Each number is 500 + 25 x the weight over its row's rms, rounded and kept within 0 to 999. Layers, rows and columns count from 0. Numbers have three digits each. The size before them is the row's rms in percent of the matrix's.

# layer 6 attention query, 384x256, rms 0.0634, rows 0-127, columns 128-159
099:508484513492525484499515502464469468466526492500464496495537456543488503517479514460495438462502
102:490469479497522511486530488447491527466553495541461497505536468496495460507477532453472514479514
089:503543505514509491517486513485484420543431500478558491487480493514513509515522514500516489505524
099:512501531543510527522506526477491536518511461535485497508510452492494451532499486475470500472512
081:442498497437511493477490455532516502501482545450503519484476525477512554506485477511504487542490
074:527515530557510534526492492449481484529489448516499513535502499495458477523521476503483503485512
101:492535504475470480495504517482527460524524509489534523499472498504507498467500534496482518517513
084:548515492549480525541484503468500506515494500560490471513537501520521476574509527515495498516465
091:461463508450496480492486494495487512510507507480538552501466484477510507440529510513476512498498
093:457476476474476483482534488493539508480545488494508487526513544533531513495525508474492500527516
090:559555508540508542542504512486481472538496485527504480507519503516476492583486488493503494486494
101:515521495512539513513447554514478511540436524519511487462482451500480498496494464507469508470506
116:472468520486494525527497491502502503523497486499548488507484544510538511521504497505445498542487
083:452454475479472460493495462500506535492522513504489502515479519527513571465523515490491524515478
093:511498485501481488481529490508517479497546460484489533544522524487540508526504546505509467534480
093:560502478493474491463523501534496506532506492515471509505541489475517434483452478528492503459487
099:523487513534497508524530506468522446485496442515491514543496507482493467567486504481511493525481
093:486508506479541497495465485520466530532493521504542507469498449474464497475481497504488518479504
075:494478459488477502479495509497514520477558491518480499538498520535530548473496541511520481527508
077:487491503479455508478498476518531513500542548547497476485510528573524538485518507498523454540501
091:497505518540460487487522528482499485531527501517501504482529520455483514538480491504516523502496
080:500529499540509467525480523514462483516489518501500508483525493449475480506483486551487522507507
095:460480497469476498491501530450534481495474510521512498425486480489500538489552477491551494488502
084:510493536514550475529501506471484469503472487516503497481514492422499476521486463521516488482463
102:520472515498473510502499531446530452492461455506464503474453477458475487505488504468524477481503
091:544524549543518491503502473476513484531542507503505504515528521480477498515478518535518468548518
096:492514510467528520545493465502499475496446482494506504453459472539501487486540495516519481476482
084:527508547486528506509485503521514453520484524484530506465533478494495523503500507499522515517499
086:467482502528495529496500507535477509445516523502464488529479495457537509544467525534487479525477
082:496537525508538490501516495490490470526472475472488499491494486433478462569477478494485528509485
089:490511496491532492526490490497513481486513446457464531519468473457474461490453474497491521504520
087:506503500514466488501493500482502473496509542515547475498549504533512527490530525485567450504467
108:506512489525485470508493476509478481505469484486536498470474514529485512488509513558511494487498
101:527514488559485494518491497506475458501432475493521518493541442537480458519506517489525497469505
108:490477518499478484501492504540531526504513531476542513500465560496517554501533464546477471566502
092:531525480503493497540494504479484445513444474505524493481492488484493456487510544503560478444527
091:489480523533491520473489482534494562462551499521443485507505491524489535517518470476473524483465
097:496490501473493473513490524490506474504491505474544516489506477459500499438495506476469520497531
077:466496479462486481479537499505503533496503526482508495502471548469530545462492472519475480552477
087:504502515476468463487473495462528474533498511488557503481494448473525488463523500505462470487514
087:475484482499499492489519486514526484507576488492491492527489527494531519490483518492539527541493
087:514533527516524536521520517490526504506449482519460476518517498518513518564475453505494457494534
087:547505518530513531524467540518481507514461522497500502479500462462438512496490495518486496457470
078:468489447482477470460508498504525488512541484492494485526511525512493495466503511478520513521499
092:530520502558476534549485508486498481482493494539488477504502524533494472566483504483539485515490
089:508481485513471538519528475521502488458506429504472500532511508515552486520500513479526477509510
089:497531515516507526536482486495486509507425527485519473459506478486456485523496489530476491487512
097:482476483470488464463536481509521507486546520505483529508506521503562531449519526504508517514489
085:520510538511544519528504508499482472510449495480531493444537479484473467520498479511508514480517
078:482477466488459496493499466515524526503528493519515501542487500573518510476535525471544514524494
095:533508496533507511520522510491518439483510452524464524527479511470510495540488511495538497509490
086:537526475483486514538496513522505480508496518509544504526514512529496546484523546508548486526506
082:488497493501480487461508507487537530490499526503531487512502519550517543465516519504492515499495
101:492529502480549519492488479519477507463487554499501503513510497531528530477495506549515487491499
089:480503458510447523502490514475528556489530507525507510493503470494508544474542506474521530500524
080:482518507485543494520482517517522443533461558450518506479526478494460499496470470510509520488484
080:465473494512527506504520474531479527489443473479515525499497487447514497509431445488452545477503
083:502474510510486484487524501498480537484470450490458490480465473469460478494466471496448524468527
088:491498488498453508477482489493512530486515504547487492512502500569519527499505531491517471544513
097:524507507483498503540503501459493507474413457523485500476466499503481484492498516512493498479526
092:450540484500506479508488516485517474494494554495531532479524467553473522507539526488500454476510
076:532532525527544469526503492488485496521453492479493514472532522466452500496490490516470526485539
081:486471474513456499452528513515484533490509497513468485503497484523507491490533507485515488506486
100:491487513499542503492499498506472484506512547499480475510515517518514535485486510495516525521497
097:498509550507482491536483461508510513490561499477446515540488525494507500491519521495511529480478
093:540466495502503476480505508522504496453488500539515468498493473510486493508495504491544525483505
115:478485523440522514505496494486506489499536492473503509502464515497512557516528475490510476524463
107:486496491404503511486508499481499509490570512484469544532520538478498520493526486512487513527465
088:515532508429518518500465524485508486518491493477474510475517501513548549508530476509526499495501
093:547501499573479460507500492516497511535479528506506491502504477508518437497493501456510504517516
105:468470516491519520497493548534507477492498473480531496491488517527520492524508534560515546496496
094:499452511474528521483518524519515490505489476491496510508523520459486470498532471529500490501516
105:491468482504489520516477511500477520567491440513520456505484509458470518523492443499514481469549
114:428509504430508536499477518483503496495518483508489506485523540481505572518496447509506492483476
107:536469486550477468498470460525503512492493523500499493493517463543504527512509519487534543479548
097:468462528498498555509474462536500533539506452475511469492487517497509477482501475505505507500517
096:479476505524506532528471491504473551526485481513511476508505476497505481501498489507512537473517
103:495499457511508494526463451504464530510456515510496489472521510483504529494523447484494478462500
087:556530487502515477461530516490546471484510515503485520491476495474548505462490542512505449519467
100:523524488496498490488538515505555474484529496514472532523529479514502484503512519503507511500464
110:526510483526502469473527530500540486471534471513479518537490483495506490531482537491514507533493
094:540506495509494470510489514501496487481479500511480502463515490513524480498511464482518502524520
094:500507527497490484524505463505495525500487486493517489496500522480528473479491477511462516488499
104:526477485488502440494490461506512518467495522485496461503524500481562495503498499460533507488460
085:519522481476523503513525500490486484502476529479488511477495477473503515457533491510506434478488
103:460498480530479508515500535498528501522504518519515486537515483527499456461507479505493510491524
092:513531480485478503513524470514481492521493486500486507502511510476559493484490475493436497468486
085:454517507489498501518517462569490515519509485470461522522490523488463490507503457508458515481490
088:500453482536506483475499513492501527447531534540458473495505492520478531511507533482531504540468
081:498479499530504518481482545487497494489531507521505506488501469536462526531495522516530507518531
094:471501469496486462484492459482497482508482538467489494523535492488545548532486491463481489451481
097:467489514532491510472491509513510510518522477457516488504479484522499471558469491502448526515502
093:445465500466539521483489549500493484512521514501494508525507508498486484498527482536505463494501
108:517525476513481492518500483481484474544504468483501497506493493489513487530517538520459511471501
104:483455510519459521479504512496517485502548517510523498494501504512499541522491495508521561503491
083:500475507532461490490502510490512474465510517535497522517536485523505496518465511490510529483534
112:475532461466496520491503532478519478541471498485477530496495483478521514515501476523467470547449
106:483485523463487516494496497523508509481523510476467503510500511518498537529533461504514495500501
090:502519454478504485501486478465523468541470507482506531512515475482514480517516514482488447487516
096:520515488483544509505487515493486478532490485461501491475511508521512512548557499493493486518500
105:531521485569493480506491480537490518529470499524509480488513448520509468479483520483501474480541
106:483499492458503485469512513475516493473562495507486531523499516479518537461505484477457464514465
102:536481508543486481514496506515499507543472486531534487492511465529501465497503513477538517486541
107:503495496561477516522455475502472526556459484529550482519537463496459471506514465462478502481555
101:502502483578461499533469506490481522544474473511512480511529441516473471489502526474508518480545
095:537484509569467523516490501556487532529476458483524483486490469538459447496507508524494509510524
093:532489509458537488462527494483512462447510520506477505488501521477509527473499557506482483521473
100:518520486485518503483489466519512499481501529452512497463473476541500504482503509538511490532476
086:464484513486502518497489433501498490505474522502499520492505508498467529512563470536491515470489
089:531510478484505455484538505473548479442520543495483488488505483512500520496491538484507478521495
098:482494494489500471479547539477533482490535519499515495540476500482500503486492530487476492537477
140:517494506485483500479549556528529455472509463494493541507482538485509497515504531504495509520483
083:522457505514482517516505497478487510514470527493529514499496513505525516480484484513518509536532
097:491505512483521503475458482505501523534444474467520499478449490534520505555504499509522546497480
100:528470478520469487521501440516494552492474502481458502487531507469533495505452521506468532480494
093:493529473486477523486508505465492485443534536512514489443523507485498515477492502521474445495524
103:538543495539496518496491449547493515523472486516468481468494467507488466478487519521477530528466
094:549493468506496487536507504526524507486496475476520509514483500506517493463522551535493467517509
093:512507460497476518469505538477503506499521492503536484500497493539485486475519532492527469542523
097:526490516484482502501490491489472477478484536519493503507520502510508531515508497467517506491476
088:483503524456542475470523488498463512496518497515485486509495522428433495496529448492477475522455
104:477450461501475503502499521486544489468496570500520501520490500570528529492509535527532500499516
086:491509517497518489525539458463491504473483485500489509497516518482516523485521494492483516474472
084:530538487543459485507510535545528478491508464544536509543531478489521504497504511494485511462505
099:526480526520513513477481501505488510479512480546487518482451499516455515529497473526555469518504
102:516514510530505464501490484537497545514479487510463464497538482460477498464509482457519542509509
088:461516500500535526537499515525493460474518506517512508516484520477489499500509475520478478466488
091:517486509545495519477499533493490518519511494486523508472492481545508485561472531493516565549492
# layer 6 attention key, 384x256, rms 0.0622, rows 0-127, columns 128-159
103:586441497494475483490521500506491521470544462498457499526479519500542497440504531536479500545519
121:543498532499540505484517526517500501526551493503509495518501529479533523439530513516492456523491
124:492499494545511509512471473499484511517464487518520493492520447501484478514487491485479547447511
094:524487460481501468425528488491521490425524495468491513514524531509528497447470514531477472466490
091:504502517457509494491495503507536466524491524508538499516477505487501535530505546526537485527458
088:493538528488506482460490534477480494473531466484464503477511465511471467478476443509470523493498
089:510529550506481541516502518424513528534476502517511473511477485509508492510467520513508500498474
089:509546517533507544481500528445475553503499473504488492501506476516471482478463481513504525470478
087:468458485497509526514480482538494532533473536497521479517501527468549532557515552469535458503502
084:537467496510507463479574514493536504489526490508504548499485546476492520506513482557500492556459
091:522553513507505513488476529474480513531492433503494517463532491550491461484487500477501547494499
083:465492476467511529541435491517465526525486497468517458494473495516500499490497472496526483470520
102:482501502519497534495472508481457521578530426499496491466504532477456522465495525492484497497506
091:532499512524487485508522488514531473520506513511494517514497526497514525488520517523499507535490
071:554509494536524484498553499473514458468509492552499529484539508514508490497519531529469508530484
116:497492504490510469475531489529528489495498537456501541533528508488536518543503530499496463521483
083:508490498547521503501498502491500497500485499541500506461531491530514507498498516508540506509507
081:510497499487507477499480480490508471479466541462500526512494485473559492519490480463521497473466
090:565494492493504468494572521497505464491516488494488533538518537500504487468488523512507514536482
082:448485543481481498485536520514548484498546472531496486521498561512491493497465499509506516521498
094:476495525526480512476496512500510505538500521512500511492531467474535526518531524504533495508518
081:501498521498479489514479459468487526495472534489512506538518498470535527535506484434505479497506
097:445478520485482514501472518485513495496515462541479513433484536503482507476545482508550504554503
085:530483529514472546521467483457484515491451515524484482482535479487518509513490527497534511453474
111:512486497497545524505494512483495449538501499520464515448508481510510491496508468495575488522506
091:548478530510494517537511471480490519503509518544520501519532477525549521559493487487516498482527
105:546472511499515496492496488555539496494519498502493516485497543526476501521489475506487484507519
094:526487562497456528540512490504509468484516476501538449523461511499455506509526481417498532519502
090:537494525494510500492510516519498514497472489550511516524512445524492470500486526495491509455524
088:513484470524488521526455486493514542545477508506509475472493492474487469511463523501544556487504
098:549503464512517504510505518495486518520464482464513518500474436492498442507486462487481510474503
098:480484532509480515487515485500527487489491497535498467512499500498516526553530485461511520504504
121:432497492512515500525476516500524512444496512503495481489545506544486496467490474528506494479549
101:472499488482526469476508493476510533424538545515518509518535528529516494473494474521509461495513
093:541529543509500529526493508524487441532487493521498504495464456483479506536519495459489520529480
096:495504471557530508499481485466460520509489483488454494509515458530482478448492459495480523503525
091:511443451456504470481511488523542484458531530475479499521519559503515508483499486536499465515508
081:497526538523488554547451498494479504553505488491546488516478463483492476503524507483527477457508
087:512503541490481495474553526473555466518526493512513476527472567505513487512482501538506499527469
088:470494510498502530486460493460499520558504509535508458501478465542538472509501510452533496496520
084:526474498499514491512551520520547462498496510509536532515541526484509551503507548531485490535472
087:519524571492499528469505547477511526479523442494480487465496537502466469441499472517455501526495
080:473506480475506521518466479478461527497495494482500480499490497511513491503498504497498484480520
086:523488500508507478519532507482545484537517520477492502525501530502533489518498503542538492551446
105:465539475502504495480492531432497541497488474514488497488506514541497467478461500529516520502468
091:527513507511500499480523536497490499472479501528483518490519492551509483469481477551487552495489
101:459523495507495503534437466491463521520460504498516470483500451505450506516506490473525494445554
086:531498505516518491514556497536524452484513510498502507518478529481494524522544513536469495521494
100:431472496512461529521428479489492549490451529512500477499495473512482505517491491472492505453534
099:507514500497537493485554542513529421485497520476514539505497538498524490493519529505509493535460
085:500512500535505527505487502473492510495511488548480506489521464529486497520490495509501513474544
089:497484489489504513539498490526515461481539466502516435518481511513440480483515507473499501528502
087:511503517495484518484508522489500481507512479533476501506487523522509509438495513541515523533449
105:548521519459508503500504509505470490474503474508503459492484496487486475500470504472504552464494
095:425536489496482501498492499494511507514474470491487513506533494499510499514519483493574481530515
089:582487520496458506542484471538489502484504468483482476503469552489464512506489511474490535511504
090:471490467517498506457467513497487526476470549504531489476505538483510505493503517574467451494524
094:543502477482510482494488500525514481481440548514456544490508476483534511488476488507522482482474
101:483529484514534495447549504513531472522572480517483519489493486542492506473548531493513509528507
104:484518482457525523534498490504481467439484494498462480484482518505498516476473468491525541512466
103:451523508453505510517523497534506469491515447486498503495475539514469463509528475512469472532493
081:475512502513476490557494471457497526505480533472472465508496504448564491491524501544492517505506
085:464516458509543460452505501527518496544479511507497534493500464485518526481492512508535517478480
107:519512504540490514492501509516521533508512485505475480501518548514414511467477518456453521505488
094:525525484535490506535507410493506505516512523488537485472527498498520470474499546495495518461526
097:475502544495469537511478542482506494522472523510534519479494546527483521493547470511529521489526
093:541485488544488464467504502533493520467514495481488471544485502500526456495454515490479466549475
094:522514494536494486510509523511439546531461492521505494506483484493514502482511464478509495480494
093:474491460442501489460528526501524491492497504491453494487490543500505559501505545506488498493501
092:541522512537560508515441473495501488512494492468551504494490458501497472466526443508501498523502
103:457450475504431483455538507474540493470535501481486508529531562509498522521468502479490516514483
098:539450526474449480475568491490519501467525476506480502525509568480500500509496542510505463507476
098:477491514513474500499505471501493476452518510486478517508486496494512559488487560520488455512516
101:486479467455481490491480510500486520502525511472480516519488499484507557489488488496519520580472
085:454501489505515503552430460467474521510479519507516490494465482496482507516518463490477503444498
090:497522476504480489516454500534465524530483531507526483478489448499460464536478451477492524437526
093:488541493509502504550460475477455485479479494491521496480492469498475486522495452503492503455522
079:449507495472490502528446468509499496511486557488512488459488449500462504507473461478471492467473
093:524466511490507497497538501503526494482530489504475540545532530499543488470504546497510488516461
127:556498504500509511467588527506523493491524470480476512518522540493528508503498521522507521573474
082:528492511546484513488548518477548469492532476510489545551498550508564490463509521491524519549492
101:522522513524472525520487516471515485497453475512527458479488537521433504539543500516512499508564
100:459523509492473505490514512550534533519522506502518462476512521471452505518501539505545489496560
107:510536555478499501494492528452525529499541481492511480531548572503547491485499474491497506506476
084:533494503517475508539526499556514465511498467523490478524450451550513511485479538473563501503495
101:497535495498553501495535495531492486533471457516493528479483544518516518512544491546555505521496
097:555521543475478498511515489504512540497532516515505467485514495425497501521496531521508471505504
087:499511499478477469521506452501488515507474566469510489483482529452451503534486447500477479529503
090:487517494538516531523500514492482515491500453497493483535517532537502504459523475458484558528493
083:493490499500534516511513485486492466517477462511523513504498541517497503497506449507493525492502
094:478501529468489505512489538484518480539522511480488502537489530488551504481486466481497480566490
094:527524499489555480493496514476507485537483533490511531486526492479504466544501503524477479517527
090:500465504471532471498505496542458448483503498477491516471452418515536488501475474522525543526479
115:560487528478506509478472500516495529471510518482512532543534458438510514461509524492468511518508
103:520465484528465513495494526513475542563509521459494492531515506487525499494469504526514504522521
085:537515519482494528502522500486521532485473483517509502526513557485474516494520456510475479496533
120:528522481536515479524508462537488519523481473511474448513515450497561507479457480481496493493505
103:501496514547471514518484490500516507477515505514460487539524457504514480468483520499499530488545
107:500485487481509483460534514522503507516504526509495520464488533479466534524497489465467498496483
104:469467485424489517468537501500496513496517509518479492501503536488484546505489498476508503512498
102:465530541503494523506466478464538473497502474460510528493485498473448519469531475517526486507507
096:561512509502532509503472507537521512524463502530495496530496506535544503492526502490520482499516
103:496555531516503510535494476473514478525474515461536499505468477462512449493493456521475501454516
095:503551479521528497524463468504477458460483539517513523473491455468510518475497538535461491459541
094:477515500523524529553433499457482477501480505503526518500487443503501472507498455503519524459530
110:491506514534521494539482480525501479516492520474495518507471450514474445513504481509494550461484
096:503477498488485471481566515497511512502523518498469483543516577493500527498478528461497491529461
100:443498479497516479506491459538499538506527524501513488479513464504434473497460491472480500468486
088:472468510489485476519489446548484483508495542482528484491484468477443494524466475450469479474501
098:522504507469507511461544535477535516508536478488484501548525582506554512462485543501509505558465
084:527493510502498503485526538492534518482509471501463505548498515534563518469502525536516522558500
067:528453510531457537496523477495503539483492487513473506525510543507530498502475521471488505509539
113:502470501538441530527443492484465514502476516538494473522468516527479521508498493501478528490503
084:477520489497509472484467533428549491532455524454504508460494499495472480525482447475512512523475
107:504511553510497529490496468487503523499523525535514506512529535445478520508496496510454446498498
094:528501514494485524485515534541479497487506496531492486484531486512496503478457547521507456493542
108:497529474523533492515522466516513475510489515507509539468518478483454473508513516470478481462480
099:536466520501469494492511475505543549432535533538518459534487495507514485514455534532498492445508
091:527513499544519520503481536464477465467500497538486471496538499554497483459511531528472519524501
099:456499514491472494516504527466503502504514437467533512528454494521540498448485456489504473546495
090:430492488490480503491502497541477534482505532478487474495499457494500508490490495505521498520499
115:518533534468485509483506521461512501481505453485503513520470541553550519475507499539525484535511
093:540469531480436481490516489494526533493490528475533516490471491443513499546484459500525470501492
085:508495492499504520531492492488461518479436503501491497546486541515456505498542500487491552468529
105:469469491491515490492508500474519453504530517531511538523515472486483464504484513506468474482468
104:469542501528519520498514499500473514523491464521526518500516527484468539520529461482555524510496
091:489473479456490475491490455557504506480540552510495501515493463482540483503455524538480442466518
091:516481471493523487466506485468494535516463551468511535484560468469465502516509549509497466526494
# layer 6 attention value, 384x256, rms 0.0392, rows 0-77, columns 128-159
086:511515511469517495503488469525505504505501511483454485544486516490503446523514491429462479456538
085:512488512460494471497501495483478528492490533494476514506540485488496518476492497442497503474513
098:506483485516535512488493513523465457471522517498505500488507493520520513500522594505522473501468
081:482462520526515506478530488511508478487486532531497487536517510528502533511478475465526498481486
086:512504453502511499585497448498522483486525489513483489503478502509497512509514486524503459481441
093:500502517486495522547505482474492520570528505484527507522517484487511524515519506496533496482522
100:488485522487489496499480518454496500473526477529502506474510546479497522498491477531507475508506
082:513538478498477467490477497472516512565530484463511491505482500518506524448524533547524516509504
088:489464488493533513480499536480527516492529468498511492476514505498498511484521536513540501499532
084:480511546495529493484518473520510498488517488514506499513523493504497512442517526457482488524486
083:497537505509503536498518457484463479463552486499483494493503514508512490535533494472493504513477
090:442490455534542518518527477541506488530526479498519505482484487471461510470514471485503519512532
087:509433515517499517493476483513521541563532509487505487510505496482552500464476521507492512538527
096:474494453486522453476516491540512484525468520480526518480517482511523490532540542524506453471491
100:510500482486495510485474482470488503446486516519501524470506544471498510494521497495489484490467
083:491483533483489491493535500530511512469492513502471501507493531484506510485506545528553520495470
093:438550478503460510462479508451503539540513488499508482508512464519489515520495516499503519528524
080:502535482509463519522521541479494518497504535470503513510471509497484501534483533533521510506541
098:511457484541548490501510485522520487491494546485493530498501479491502487494513484572518519521500
083:522481493474464494486466523479492487523527482520471536522490521472518514511570492479482466485471
083:499527524504497478466501526447491546509540474464491527497506487487567516441466478523544509528492
079:549502532496468513473491521484482498501514492512546487446541475517508572520477503492505508504534
095:514479478483502442432487515489497518486498495537486510435521482537511476473506510541492494483473
088:537470448453465497529483459524528513535474499476507491489464486468485504534458502484498493463508
082:441521471479496479526499523508541482535512521500519503524539478551473524476485545513500509505500
086:507477468505496476542515468556541476475448532492511499460487468538452449541495530513490490484478
095:488488429520494476491486523553491483495442556474512510494506464478482485552522507506502454493516
084:501468556534542506493523476423509506509474500514520491489499511530537512494508491469507516483485
093:505483463495468522453487531468523473495513466488484523492492507511496512450488479516514500511480
095:486480523460432503541486494511470476464527501523502498468494577475526490524474459512451451471540
088:533532481493497502480463532466488497425507485446511508469501515478502501431516523549445491525491
087:496528561483508504465506539527476499498503480480470508515488508530501553436536547551461481503500
082:494524515498553476455501535449469484476498460494493544489509489509455472490461449527494505513494
084:518530454541510481539494536514507493434489505550483470474506468503490488513504521480498495461483
084:518463470501502480534516516444503485457438540541525528488491511510487545517500529494562458485428
087:464481546519483530533514504495540492526477499468519510526459511515538499514478486495510510511520
083:543510544456499497494482505471465544452515508471484509496514494479478526549473513499496505507536
091:498452512483493525427503502537483494504476518516463492475497493492551500452506518485515534512474
088:517526531475503508472487499469516525442489511489503469490488485517470531488440507510483499532475
086:456483529488527502520518471547535454488521435457540510442472464516484501534481483512492492485519
091:495463494490463451457493457517514499477511506455551502473498545533525505482447502483490487489482
089:562521516453502503459499498547494506479499497509524512508493489511506497522498571511457509489566
091:525520501494457517455490508512509463530518487491500518499507518512519483555488482486521490509486
082:468551514539455494485497499485510504502436474458543504498476474492470468478463544497488500492513
087:517530475486505502472488525433524537440510482510493527481496510519510517539536517507473492491477
090:480521490527524489475508486499491487536499542512498485523456523483543467510512503476518532469548
089:496517507514488468426502543519491483492529508522495494492500526541530514485523558485514496480452
084:519484502441511511556467496531459542521493507506451486514498478436476520517500446539500460486510
085:457540515498482458507495459553506505582504503493492528490531494499505474506484518510448460464547
088:523503507498522523451506501492505489480504477508501509498496489494463573527529491489493491505450
079:454447466540549506498495454484510497521497510522479512508479455499512484503491482500525514517492
085:512486464501468538546514491508526503510511491536470507498468530493515511520505480467505511507463
083:488531503551468496459515506501555479470477477495477474533485488542504510489510505483488523481489
098:482466513482471503511517519526466504485526520531481494489499528519484507500485466507472533516484
090:464500486487549472475501479476547465485515485449488519497499516500498501486500461540524520512492
087:461544504545469519518536538508502485461521539519527467457531465552487520570530561488487529495486
083:515533487470503510453515531488479514525498523512459501490549499492522503449537509474500519474514
086:504489471477477521556498484544475480558502518484520505521486482498513487535497517476541507494512
081:509514477531496515473502508519550467498459490493491521477511476493487490563524468514515482490485
091:525512458501491537498520497467459531515520488471476464488482513515530543492489453492488534512504
098:525511523467484507504503503529486527497568450470512485520507532473464499439513490509442493467504
095:491486508494430557528491485516497483523483516477498475492448507468506514589483472507493501458500
089:445521404544520471519477509452522489500511526494493495489494527482481515506454471519454521501488
084:482481517477510505508506480466504501494464486544524517500462500495496488518504455501530462477513
098:493451535468480520553502498458485495508483488456494512479484480491490493470476497477556499498471
095:500453515516482505512511469532492458525545505540520479509536521475472468511461499492519499511486
101:487523485521484477484503540486476533499551509486535495514516513496523519484523498564442499517497
104:471498558507495489506512468520505477494456481545517486496475502516471483472482462507532506475528
100:464511504513459513488495517447509543534515509496508478529492520511524533513486493517520514518494
093:488508489492474459530483475456501506525490520481490471516447479454492495513484500454487512504472
107:470540491530492477487501539474505523501505520534536484455500545510474508486567499511481509492512
109:487498495512500498492511466508523522517517491453495505493492536517526492528477481529502505499486
110:470478511458482494486500458485497460495492513511492519514484470520454502501485510469536458485514
104:501483467506480506491479510537503497526538520455507508527533547472502499444477571494467515530467
095:440478493500455510503511487514521514523497522506518492493467503507531493553467483553506547508509
095:530489560486541480506484493520528455546485498543490507495521511468485481514538527454582551497487
099:486553504498487487475476493498523502498503450480539508496555526507492486452485528507529478493499
101:540520467503523482499497475522499494486523507494501496457476503514503507498502490461447519508516
# layer 6 attention output (transposed), 384x256, rms 0.0338, rows 0-76, columns 128-159
082:494496488516490514492476506507482472477504463538522550514543472482491477501474536541527471534480
091:538473460481466518507443475481484454525516491455504536530498493479508491516543544487519493484482
085:501511497553539503510532505512561543491466465453495495510482507491475467497472458534482501510542
068:514544467516484513525643484506476493520490486495508529475511443443489483483515523501480505534541
075:539535488514497442489550531518483493519485496520482513515499500495511495498496515499504494502544
100:474516501502502535460534491501493525496497511533489449511491489553510512476492472489501502517501
097:492512510485485496522478510498512512513509511505480495489479499534484543477457480493498499507504
080:524453530489517531474401540496474488476501516532508517452547490487457516481486481482530495480474
075:479485526524468493482514499494467473518529501518491504497483479475497489511439500491465537482512
084:532485507482485508507476478515472477503492472466507529525483503471507455485523519522502501518502
082:511506457493504510514578535529558535504474454520501473507496496491451478480467489541476490548514
088:554495546501450482521515496499463484468504515484487461509458497514536511514506512482503490487493
082:511517463493508498496384546487469485469500501532485496453505519499461514524502497504495484473469
098:552475510521509528522477468514488485487514538481520522488530497475499489529479518495515515471510
099:461535521499554525498535528517545517527506523475508487496497479553505514520486480502499486521517
074:508527511520491488483505502476492497565467465474518469505474470495478520477511482457467549549481
086:507493493496525477513469518494479459446501475554498506504520504527467523459497470509488494500490
076:480475495501530455522563463549483498491490471546500493475490511497546466505481479499474498539520
097:539527511506455495494517488499451529506524503464503480506493498526526551537529484448489488467494
078:526524543492486513510469456485490515507508533482527515536529528500490481479492481483498487471497
078:458495517475531480477468515514449484517474487518503496499472524469503472501488517516509514484511
067:486469474467523499478531496442501473513478485515479482505474512485514508499483487523508486503498
103:528505506498514520525438512476519459514487523457536538483524497482464536508528510493497507483485
089:527492527508494495471470471468483527498533545510490511522523507538550495482541518481537495487505
073:543486523504514513503463480523424466465518511522529540483500476475534487448499512530543492486462
084:527498478523546505496538487524550541483477548452517486505523505487541523536521526486482477475512
093:505497525550528575507462491514574512488536506473506476479494521554508512501503511478512495484488
075:495521478467465452509477498535430510514476510480514492502529477437453476519510528504506476518533
086:447505528484485445526546454487459540523511471504496541529484484490503496495496480493476543511530
083:511495472476512492481459467483528504470559491534510508523522505514499531478512533499538532525468
080:457476546504526469474503499527505491544525505486531473521459498491497486532495513479529486477490
082:488496537537543550479473541502525496485480508496518510476502508506462487519448484525484528496481
075:489530490498488493510553449533529506493500490489575471520482499487551523522560528478502513490495
085:472494499514565523475508478478542496490508548455535478507514495536480515518494466507528450483489
084:501500538481508518536537458521538507532538510416482476514485474534513522490544492506509481501550
078:530525466506500458508499506501458466498503461520503491548500487460489450478496555496492488484496
073:491472508509498520503402489497554499521487528507499502522525507493523484532514493492535473493478
083:504536474531458486517512503472525496535479481491509519540520553512433528515491470493439532546511
086:465482481536523454490559496491490451505477492517498484480518520473499487500516466479489469489532
089:556484490527480513510456476501505502470497526485528497499517497478523491523544560506500504461476
101:545482485489512513524412504484510451485495519477503542498510481451483517516562539499514496482466
077:455490475559549506550488466488546463548509519533482532473508527506538493530460443484476484482449
081:485455477508517481551514473480520505528515498513496489510478510495466495458489492522461509507515
076:527446481501533511506421459496495477496553505509492480478493493526517536533538468494541472424489
086:443525507521565538512542531537505474506498511512519493478512461538470490471457439529497489517532
080:469476496498512486549498519507507449505530487522504514500494498522483536468456470511506485489475
099:523487501494512494535465503506504462514492494465547528483525479456455495501509496521484503482504
080:496520528516488504452497493481529509496498495510522487524505536545547483487490527463539502509474
077:566473496501503531490397512522505485441504545532499534509521531538508470481505502524551473479466
083:499504489501498517538506484505520573496538505512493559464526465536520481482477485527467476530532
065:520505519537455484505522514503497514507488457473560502519497507498512540491475494484548469469533
087:448516516532492460481615510504493516518506482539460473531471496500518485474430482507475526546548
086:512464466494498498544498507533468470493472491493511549475506489452455504498508510529466496493526
096:485494467511482525491568493488503491544543448463529493536472455474486497454550513468484511503513
086:537500527505474475509562484509442513471468499532477505483505498498503539547501530502459521504507
077:540495476537535487486527522506486489505489468499522512486487469480454462467464467540509494518545
078:471464534515489543512469471501518454513464515475543476541482528486458478523451452526505504524500
078:521504528504482478492527528479577485484467482487448473463473539513466487477484506478479504534499
085:467487519553542504520502517527532495468482510503501475496495516544450501474450498518487494529516
087:460498496460515400475537522505477476521481464549501515550490490446457451490476477484511501510507
096:481517495490476480458517514498470503508486505531489521505449494511512488518504508468513540500466
108:462498514524493470476576488503491532493528500542471448520491508541541487482467488483487498525518
081:533499562470462469512498475569482469451477507544511494484485477503526502520504542507508457489533
073:490516489510544515516474479483511487479542507517475511443562526537520534524460519520489493505513
098:498522516501507474479504504518541458463525531524498512484543492484514497522465474499468462538492
100:473513493505539539529417512501506480458537520457516501458494520487508491497508474512499490522516
101:533494505476522530524448495479511531505478517508466449493455506494522482500535493466513477458523
110:494516472473512557509542507552481489502509500481524545475493475476464488505470520508481500501504
104:514545493436480544485440507486486433448528505505476500489500502467487470499470539494491509491497
095:481497480538498485521501536518528508518510460483463501538470496504509527537516509514501521471548
104:481447511513489473502531459513526537511483519459501506540472488520497518496474522485535487462495
113:569541505510496469457603491480462525492456493503434489557522476486487504466501506499489522475494
103:468545509478487496500524501506497492519542488504515472504553495489532509481494464516455491529488
107:510478538514479499533460492454517507476519525512510517459515519481507447522492480479491484464490
094:513513512469511470479505492492497501530504471514461486493520464499487556455527497489527447493450
094:468465514515445460519531510537489521503534474487467483540479506517535507545480506546468506502537
097:514496490475499531529535481514478494545501539468494509526511531488498472446479490491476464524490